Weights of a small transformer language model: 6 heads of 32 (2 for keys and values), a variant of Muon for these matrices.
Each number is 128 + 24 x the weight over its row's rms, rounded and kept within 0 to 255. Layers, rows and columns count from 0. Numbers have three digits each. The size before them is the row's rms in percent of the matrix's.

# down: layer 4 MLP down (transposed), 512x192, rms 0.0442, rows 125-142, columns 48-95
# gate: layer 4 MLP gate, 512x192, rms 0.121, rows 126-142, columns 48-95
# up: layer 4 MLP up, 512x192, rms 0.128, rows 126-142, columns 48-95
down125 088:085125161149182107101149107140163119117121142127123157064113132093132089156124115115119170175157142090080100117147121144095150107130153146130114
gate126 103:118099098132173158145121163133130109128110142119112095136165090129130148090152151108117137150125128087191156124108150144135112116167158135137196
up126 100:112121123135093123144142110141154100160130130170127161112131133148120133102145102105121125070119113197140116132133081071132141138142156161155103
down126 098:133146127112118144129120120169109181113140135114134131154140127141153118142144158131173102120085140111131156133140138148160093173134067151120163
gate127 100:091109139113104101129093091144125136141120121090120103119149115091155099099121086135122116140148118027121140193106142122112144096085144137147147
up127 095:121144116139121124125139146112103141143158102112096151124144112126131089119159159142151157112112088119086129138146116145165166116097125149141122
down127 100:104108119120071117093128124140146145104126087097148098164094102113114124108085145133111091151170131106163156130116110110149098154120136160129138
gate128 103:144097116119129163113145177094112131137103184112086135103143121128088111102084138120141129183163100095127086097136103122166120119115146128107137
up128 099:068143144112120115110140138131126120122155129139158180140109172120163166171142100096080108134153173112109111084140131137103110113114101173111108
down128 101:163144112101123108099151118198139097155158096131126100120183119122117123161125133166084119164123103077123115159130103133132103072106098127101157
gate129 105:157117145163198115122135102153143105127144140145104105098155101167103158093119117180116121156158100111120150140100154104159106138121098122166156
up129 098:164093127135127133136134100158155114119156192138121150092125141153104153161092146104149145144120131069119140093119121092145108132105113148150128
down129 101:143134144134124111133172124081110113107157110142100086165133113166132115088102059153107119174100099161141162098100119169132117147131110109131138
gate130 088:125100107105080088109151104152110095076114110138108129117126098102133113132124089132108104135142145153150056137176126122150161074150124131163102
up130 090:172087124104118119180145135151135143145126166143162107167162137115129118143134120115153136149127160130144110155133087135124120125137122134122137
down130 091:111160174155107097112131092087128149106179123118119088171091165139128133134128116108097172133123088108153174092186150126109128151136104102131125
gate131 106:152114112093083110111104114163106128162118143145148142170152146153133141137125129125128106084142115136172075105103134142141101099097074212129135
up131 099:138161147088154122105100105122108096149128156128171138138112146114136164134139127091108108131123089136101134109144121159136093158110104184124142
down131 103:169138179155141144138186089137161141152122162135139142113124125145098111130094078150084078123145209155167150107131120147086117116107132151138118
gate132 105:113162162119142149121182096147132101159128161087141106130116122108139150153101125109134099133149088091162144132121122145115131146118132153125115
up132 104:108126113151157141130178151113146139131133150111118184118117157126113113111155105123178103109140132147090072153161137091092129168165108125101151
down132 103:109131133110139128127134143081131119133142126103166097109092149109078112115134125165128154129124139136140139116114140124120139123131083101135151
gate133 091:116132137140137102121112146172139153122186165084116145172100115138142135126137156136145113090114138157118130139124156153120114173129126131113172
up133 100:111096161165151138122116105155140100099189134097100119159121099122112178097174156149129135109103127142126079114136144093081144095118140155126151
down133 090:093146173176084158165144092086095146116122122130139127102139132109097143069142120134138122132157144082114165155118147207126169128136136151145131
gate134 097:131155139147119092173161118121113129126119114114108134163135146121099130108142128156152091142168125121177159085092192146159111144103094132126101
up134 099:139131118194147178115112130137124166099136156128074138172149157129130120139113163097149162099126123111164121115130129161100126138167157145093113
down134 101:154088129139136115129149132133179113162169162127102117143151119153112126108128127137111101127142067113131093105131130159130119145176141100138159
gate135 107:108131151144160158108124167121109076107134121130142099126143151127136086097096172110095155130101131133149101133124163140096117144184056125117108
up135 097:107113145106127127147155116116117175102120108068103127117130166106102126132103119130137120141142093164087100133107186118118108095124139123122122
down135 102:114147156077151107097120155138109124097151110142132143127136114117153127128118105104121136086071113100144176120124152131134102118142104134110122
gate136 108:138106173106156159138131130140147138122127124151095091167117156134119153126145079148154124116101126108124107097155121121124099148080133124119101
up136 101:143115097118155096091122107153144160102143139117093145120097099119147156110110091093152101097161079123156129093104122130123115157116129091153119
down136 106:088146131145145177136136111150118118139135156122134144165127152125117094116144153152101059156127165156129085119077138129133129170155123098087111
gate137 093:158137105115112156106083064157118131108129096099157099088128123118140086154084133143142108107130097109137125113151129133134120079135102133150092
up137 098:133162072133140108074089094103125139117116096073160129137113158141155155135127119141116173125108100101103125117146123122121109115181141116132097
down137 101:128123132104154153141170126151110105142157163129165159096154124116130122103126167123116132120128129150140105129112081165128126143133135158121121
gate138 108:104155195120135126172139135097134107100131136083093110186105170131077115136120149122134112134138119155109145129140097106095126141140125086144131
up138 105:120149102091143134098160094115097104144139146100128139139094166102096103100123168168124114126148161158117152118122135154160156125141110130128150
down138 106:115137096124136113154153136102152135111092159142122153158122151126112116123119141114109074168107151176125105106151102142145126101154110132081120
gate139 098:173114116088093146117141130146156116156080130164138159073161127137122158108124069129110134146137137126120114106145123127136147145090140120115109
up139 095:152134127138118116137137116104109125089111113175090127114086148123139166136124153134097132145110151095136158130130135130120170047113105142157149
down139 109:139105118153116132131134128145126139136124160150145148110147128131130155232111148161094121124163104120127085101106099171120175122140108173154117
gate140 097:093134123142148101153180181135119137102111107138122139127167171131155124082125125115131174073097132165094147110106107103107155126116155168136127
up140 105:111138142166144094175150133109126143133101154145151128126140129104113114121155146108144115132129123134142126175133157166176095123093101112179118
down140 100:101118130138111120102138127141107080166131148101124133131099102149122197110157142137135102144126121152167151176118132109122126089138113158150109
gate141 105:109148142115086098136129181152174095133106105118124147143148152111127143125146160088133144113153104121138118117163111142136121125166097153142107
up141 100:128136141135111131120091091131145119118138146156115130059115125179147133159138166129119061168179097150144116148160173162151090170096090088120123
down141 102:120145118158126152107128159111140085120174105096117121084137118147090111086100124087115140106141128130130174126120140150139109139092140138130128
gate142 103:120119094130175154159138106157129113090100128128121123154142125148129121117115128141131110113122099163111139136113157110146178122164109150113138
up142 107:162121143113123118085139129150116126141144131102112139113124109108117148162114107144135184130133109077166129094140095155091084158093140127179141
down142 108:142122126155090127118161142160112145139085154154121087107145142101141156089133116188109135124160173109148171110107124153137120146099108134126121